Weights of a small transformer language model: MLP 512 GELU, untied embeddings.
Each number is 128 + 32 x the weight over its row's rms, rounded and kept within 0 to 255. Layers, rows and columns count from 0. Numbers have three digits each. The size before them is the row's rms in percent of the matrix's.

# k: layer 5 attention key, 256x128, rms 0.239, rows 138-184, columns 0-63
# q: layer 5 attention query, 256x128, rms 0.238, rows 139-184, columns 0-63
k138 085:154130093139146115106172087132121155114177139189131146168167124054118136123154196091150142091167177135116135104139129147114127148079132097083160168115186179185163117120159142141132155153110140
q139 069:090109110098172153123143124156128115145132143128140138125099104210105160088109085080148099117176069135152120104132170154171115116134099104096078094103130053085075126064081099084103124141139142
k139 090:100058129126088139128124157106155075116071136086142125159134039147131103139123078115138087064075159128132148134081075145079135091089172149108159105120131162075097114118079126082108115090132104
q140 074:192199149150098138121101139140152134117143129176149153123133102126194148160150150154174154132093213119118113134099181125122157138141182117198196096140138185161156154190119192125089119088111102
k140 080:064189079130144125084115183128135165112071162116135130140133109141170119153136198138133139169131119148084109083151163105140135205168129159106161131131149129155172120156160110116145123125128124
q141 097:108100137141073175149099115145137141109140085093185101144148210113099144167147073091077128170097105108122146068112067113167110107141129133055177131133077125170115060153142128163111103104085126
k141 087:167141164156095135125135156144049129139163168170132122099132184117145109131143167175112101131179113093130118132120170158067104190137086138176144148056153137143115115130126053134158140151169093
q142 109:101202121160043126133115106136136144119098175169091130092097100180128142103128125116093186178149182069116151144118101096113140176146125110101126159131090078115136129104122129067097100114149100
k142 102:123108184135121125141128186164141146159123107093131127076122088188099161138095088134112090071090097125181134189123155241143139100096120141097173165106148169143147126139119187138196162096118097
q143 098:181203103087137135142091090111207116106179161123143155114083092123120082135106119163172119187127095114149094180125174198122150103106168101105108110176155097136123141112136124169182168131090124
k143 088:063123175123053106104148148069154154107133136120123143113122113160156100226123129135128143099078146185113108079078140111102150131130164173167136123105104140102118138057164123166071108153130134
q144 107:143139149138105153093155131132111155146141085106076146097131169196121132115056113109121158188114073171143113101123095117039092135118134094119211062082146141091159135147057126118116171077171143
k144 097:137068146122100159156146082150114137137128108095144137096115115149060167162159120139060111198182123117103175129135100141084121095137140111163130162209162155137137107143149129159177112147134133
q145 105:155138136150145116121172093149104132099090144117112151115107146103106109103144094124145182136130124175143053093101166166146122154084065099128111156196153096126092118076083127102119130136102145
k145 095:071123097127093111154140102137117128164123156110143113102174080143074132167151126093134138086104140130130196155140088123093113143103188152122158139081106103113188148164108137134122182114127162
q146 098:080095170149122155095133081109129100065081164107195105128112125103094113110161166155169139095100122102163130172130165114132151059130111134110168119147125115134115140187145170136078119114138103
k146 090:121174172160117128135100135116090174202072080137106116139088151129105136156083102113139136121140099138128100106185100128121121180182074108123156110082170108125131090109089154116089117104118168
q147 100:173090108124153188069104134133076171122160143149164132164104110144121114096178068196143099151122113117094138139101162139143103097135073174120161149125132184135056084107206103162086101157164151
k147 096:091125080165130113093100097144137088133126114163126122127154102150145094142154156114226113096158126105098089137172107115175106154143129095141158149089125095099197160147039190115110122109163106
q148 100:132135150161191185158103073184138204184167216084100159118138230205118117137129158152150140166116088109129121111125107123115090145130155090120132150150151084097130206101148093171133106142121170
k148 094:169069153145119147135176134088142055126080125129152130133108129083174105120164119197099083098138140064117155085087109096155068151091066105146065186099132118195141067152144126173099127127144117
q149 086:124160100138118093102130115098126121056127094165184115133089112115091145144121160194125073173139055143136157125152080145149095148148155105107129125139102146128129111153093193108103124122119138
k149 088:067086113151119115073123126163121122182155153095065177135175150078139132115093110132101143140093167098143150099114121111122122121113135121136105118094109132121104205107104140187193112095144151
q150 101:132121126167072141110114148105165131111162079147170150096079168081072161140087118098171103063109109122085073139122081131081130133132116156132119100142163053072134102096126181153108174113201179
k150 096:135117127124109121160120108157120107106192161153134072134112071116126077076102131153143089118112132147109120162207130085119149117161094134166140131088109183145133150172127139091130155195170167
q151 103:118138111165161122112128121090119123099136149148122113153139067170109097098140144101113114163112162118147117111097195218096110032128075159135151144145085133115130146174137136183100189204083158
k151 097:075124141092135118122176100131079131120150180138158116179160133153107156176085091122204171085124104188125106120116087148130126096123137106200103159145111112093116180152082145121124135064107136
q152 097:220097125094141125135120091155159094161111177132120165134141150114134128109160112128112123199090116058189142157145142103150179124139116141115073158080059096151127140153147097134121149184166101
k152 085:113150155137134089093102138133133133088156121200128105129135116135129145122123148067102143085068107119080095136144140078159090123100115106122218138096171087138130177184055104107064177106124111
q153 102:147042096129160118106097081150091136149151133077193184201107166135049131133099166149117153133161165145115114144168108098156137086080140112106158168145151096145065147117126156128157082118081132
k153 099:056134197120117141037121111129136143154101104154133144137105125119182124111079093145188110137130118056102162083152090151091158136092139111112091108104096151122094097046083093167085126129080130
q154 104:095130103139083134068128171180141123105089147149133114068161120086165137098132124174197155111139169132107054171166081114111116067194148128157108076060110111131119091064146078152152160133128170
k154 092:171125118088114108103197109170131138138194126126159078116128148152146120107072136126088056077084124122125107164097110117120201098155135119162127103114106103126066084138071123093165088154108195
q155 098:140067144186177211148161159102169104095121179124090198142149132129097129151187159131146105074157186097140139152166106095137126104144140098136115081149097159129144122176144132124089135089111124
k155 095:205138134176140126064172085137130100151154135148123150161140135119158123166168094167070150144142121151108121106184115161184142133100156190128139106055160090188087124172116127136113123164136121
q156 097:110145143128115094118134148150146170115094100117095091133141153142172106141122180134074186132089153109140105143141123102097104115139081169101119113157157123125134115103186208118059066106132133
k156 093:110110138129097168105095142105090109078130167080172166119110143125177122129143121158149136127154120070111096173130117143175128123150063070136144122085065141159087177123114174167091150125093117
q157 106:146136147161116159064134201131101096135139155100100149141130122104123140107068141127129098131163145080131129105080124090153154098076230127077087072138101142122139128110093107199113128071161153
k157 101:132086087138132159020194104108180110108119163144144133158074129128148110124165085186144155114131183077138127163159122165144122151125111139173118151168084095094140126079116091156166138179153137
q158 100:168159186175076117094133117136154123124107151141141133137135195114086120087154165106116145150120148102096112137153087167119147090159148090172105121104192146090141128120085072092154149166184116
k158 100:145149037136179106106152157152099112138125180129150111153120116073096139183077098117120093096104121096139138119130155097159108151110166111099130110073115159131134127204168113167112144169123161
q159 112:149087132126143141095141179122124136177106157112074108084097154153185122133110075142161144104166129135134087147096146116099137161159091128106095136112142163148108073184095162118123105123100102
k159 109:088157167166118098135116107177091061118105118106134161111183073165143093155187121081109093121135133076127165214148090149148089128149136155177134095129117145118089130089135145122147074122126100
q160 093:197148120134104063144119092132141130144104085157152133163187140170156067134147158115162112092129119115099173146124144122155106156076083154074101111094173152135077188146149188089099119141164110
k160 097:109117137097171112142074121084073110114150094112132145097124119115097165082101105166212104117105147097118111124067089127133158091087105112069168141135106115161123106128111123052093062091094097
q161 095:149159109125088118135095118095161135135109064118083080124153098162124127110119121175100155098156133133087112058137144116175061124114138153132146109089129119079124116127118159142119206077156128
k161 092:170141090110129149137150065137046133147146167138119112116145103104188121117161113115135185182158134158082099149156129159178122109147183125134175183141122135097101152160130129156144075127148121
q162 100:100118091151083191138142173152152107077095126165182177051104116126155095039098126116081154111142123104159135092125144086089131125151125140099136132087119118182103171162127087119150087118088119
k162 094:122103125192130109145165125155113116095133111102122160101103145192148154161138126112101094152148156111054140120127192112128163153172147121107154070157137158120071120147082079132141096088107185
q163 102:128144151143063099145091155143149180144169151098167209136113122146137125139114180098131122126090164117188085164150114156146152131170094094089148086094112071133119157092095139133160141131159160
k163 103:106107104138152126073120189138131136105102143148111135114087117119116140122107110098144085064133107124117092116101129111134141201146094101182154115156158164119085110108152146066133157150089096
q164 100:100119144180116181085128059087094108084089109133132099115098129078140066151119122113161183097093138153150098136114107151141134115118123156090095094094107149155138121163089157077155138165154159
k164 096:107097134127106097124108157189137102148194138128175151104106152136081125128090110101117178111136090145074160128152192135175135161220119168120146110090113069110094134067101036117106112087091117
q165 104:124152131196107148201111129145149118100129125118058104136087068105052140097153147097108186213098110099064163131134145124173177151140150112153119072123116152200124137151103103182162133118153064
k165 098:165106124087092194102202140089152191089135118139109189120110160089143072164146134100147071095135079110088156148157115124090152196115168111121151139111174081132158148119135135126136149124147176
q166 093:140213153121195182079164101154137136173152099139110121108131125111127173122155071131188075125138112099143182204086130096126167118112123185154154091178185026109177123158134111126182127158071124
k166 088:117169113145058074125125134152177100171104100124169082085122189159188121132125140119110092117095077176157142154111074125103134142118164086090123083150136143119148131116154112144114099111133116
q167 097:204138156109133099078172124124108155035135106125100064108147154192125068135134112118177159156097123139105160115088158123088160170152200106131062149150138080180127135135163137131115150154111124
k167 095:189088120183130162124129102080113104116128177066162146147127185126162135204163146137050135171122134116127124140129134132130122129183108133128152130094067120116163095103158117056153148071134134
q168 103:116060099139171133122155168124140190079139145168129130162179129142087119103177121159143129084109149099152185168088172117105120057093200140135138130113203165173195131132135161127128155151124164
k168 094:149190099173083081117134108135138170105109098104126173155107124114124095130126139180164179185114128135078071155170144222160097151104121081087124178116071151092103109162151067151083128159102120
q169 104:172163136110161160157137174120157160098157124087119090144102145114100166128134054148142109129140119173141174188117124179106135081117143123138099094119184162105099162124148151125181135073165134
k169 099:125094153135118112092117074099144097134116150162128129151095061136144108168153144109122164129166110151125094164079157149184130116092114132183164111103171115143199091106176148123105132104121122
q170 099:149083111094112152103140167120122099143118157145132141120100182211097117126191147117131118148138128127119158145071061133191113088123150134084168088089109124168157139162183168124132121160134127
k170 093:143181174140068151116075120096093170137150089121116151157066104096141154113132139123051116119112079131099109171082115128187102152081133123167084098095105167162064144131140092129113098121051076
q171 105:151111163186117120153162147124139123131173098130112110116096159170139138153175101109129110216106160124145115178177124129181112069098095105127121198125139157111156083131138096061139147133109127
k171 100:090171115094111133127122128148093106120110162150133116123114066083149174083098153106098137090156093105164203148136188158143110149103141130151102092134149103072140171106148126098189115154147074
q172 091:167092117181102137116168149109077122068150111074080109102078131160159086111098107118116101130117095112089118109126145156104168123088131076094146118122135084075113194107127147107163088099069135
k172 087:077134110129142135147168150095137175115143084129114151081108094105139190188088125154158098147117130120177172105187129057112164119168141131165166104168187129146167113077166095166151152119159140
q173 101:087120140103120103130082152160150147140117176114089113115125088070148115104140156145137118155134144147104091115124111113104166154115158162101173115165163134105122131116151129146146097140136154
k173 101:069060097154106117118165075097115153145090085126188087146140174142139139095104133163180113089083100140156164125187124112092095152138160144066124088156100185136146135147091108170162101122104124
q174 099:165114140132104136123085115116149169111098107117118113113148107143135134071149151156100147102108108152146119162065136090146102096121138136109108153167074116152103099144199090130200131070128058
k174 092:155127108096112125162112060099102152181064084072116193148138108091191056127111108114110152177121137094155072117100170088100147157143119091168195109109094121104159155078105150199152109152096181
q175 098:177159150200119137142148088086190160095136192083176135121097102159124151128103070127081115161147136152116120165134143099145136161136168102080098088118080108105146107152097179104058154127059049
k175 095:105177106144102153170134117140098091151134110140075149098115127136139155152153130110106183146131131112122152113098132146134139148164115158186142119109186155136153136151193158182115101099150130
q176 094:124171111147120152109127091179188143137167130098126131148115119142157161134136109112155124174134105146071127088108152132109217120131134134122078120090161232100118162123154141104101121157094119
k176 093:119090164159164108126178155094138137156080105086132104103172100134144086095186103129155129103099139136157134194078088127110159140092152155150169103128110083118148117130094037116104160146145065
q177 098:059130098133092112138165156137121193140080138033139118117133194091089148117137064113125090149102135108194094111142158113076148128151102158161175106125145104138211139130139131174168101079154127
k177 097:138098149135107093141200132144149111152105106148092103150095109174180157105088182116102097109121153139071089194144107082175145119191119066110055161119127108113142122158155113119152141101162123
q178 104:096146145096119156137106132164148120138122148110087141157104102115183127135140091137163139089049202175126091188113151081127130091164134111147124130148120067076146117172102115168133086115136163
k178 099:114085106093119112134127142115164083135074155190155085164105133153146111136131198196157125081103089163125155179135171150160100141091151138093140140128170119084125128135148145121138036085116184
q179 107:163137115137092137102179097147129143115173166157127177143172112147100118185138096116105057142169130091160142113201127164172116143153161097110142139142160122140084135141149113100138095112130174
k179 106:115155146107128134113088141182140125142146157121137143123119158144147143112146122160123192111079097095099137077069083088170108129117097139079144079169168090118089078148124131109170117142152128
q180 103:132170120065158131178203123123118077134100115147204158170105108085133131168187146134152093147171196149156136135150163175100137065159137059061136128089139144124124188142092109095160142130159085
k180 098:081085107158101088093063137093071159138132124102088122166074099113146105146071133100150149097169093153059106124097101081129121159105140143114124104137155104077070075136108073184095091162108099
q181 111:141108167123126147087115070103145153070124151115092148096168184147070110093119142181130096084028119074176131170157090189084117113181127134073122158094156160136136096157131108111147165126177097
k181 101:163148154101113112171103102147145157146153119107051197134208152129101128191078152160128175141155146104078104185108151115177125205096104065167168145116136137211083111145127165126178096133081146
q182 093:178165099124144123086067151171080087172189156164175091099145142162119084119132199160147096108152165133105156093101147128056125152094111067078120116107096135079135062124216144133157144110134123
k182 094:133128115160107046174086138125134136079112094139140157135136132168129160116134116129111130154117117112173099090173098121160126115096115119201147100157130138148135079148178165133135169085116144
q183 100:169115127131096092111124095126053097090163153112153114114117150132130165144135087113109059106152187149109129121128095139110181239169151137132171134063164125117077123157162115140175158150155140
k183 099:134126128109127102140086172141133143174147088152072096143166111151149126157124167115094109132191093081160106148134138066163172121166132111104119151147083170171161055128124125048152127158127144
q184 114:077082178156191132150103141166152117126107159186150132133130088086128107145117098098149122142122138153156132155129119093080131111106142083114157089140135096079134130118133158139115102117052125
k184 105:143125089172054115110154108145146120114155100177151143129111063116190136161132171142162072087101128126144145125119102138133115080115101191173093050139090157158092149133086099121110131143107153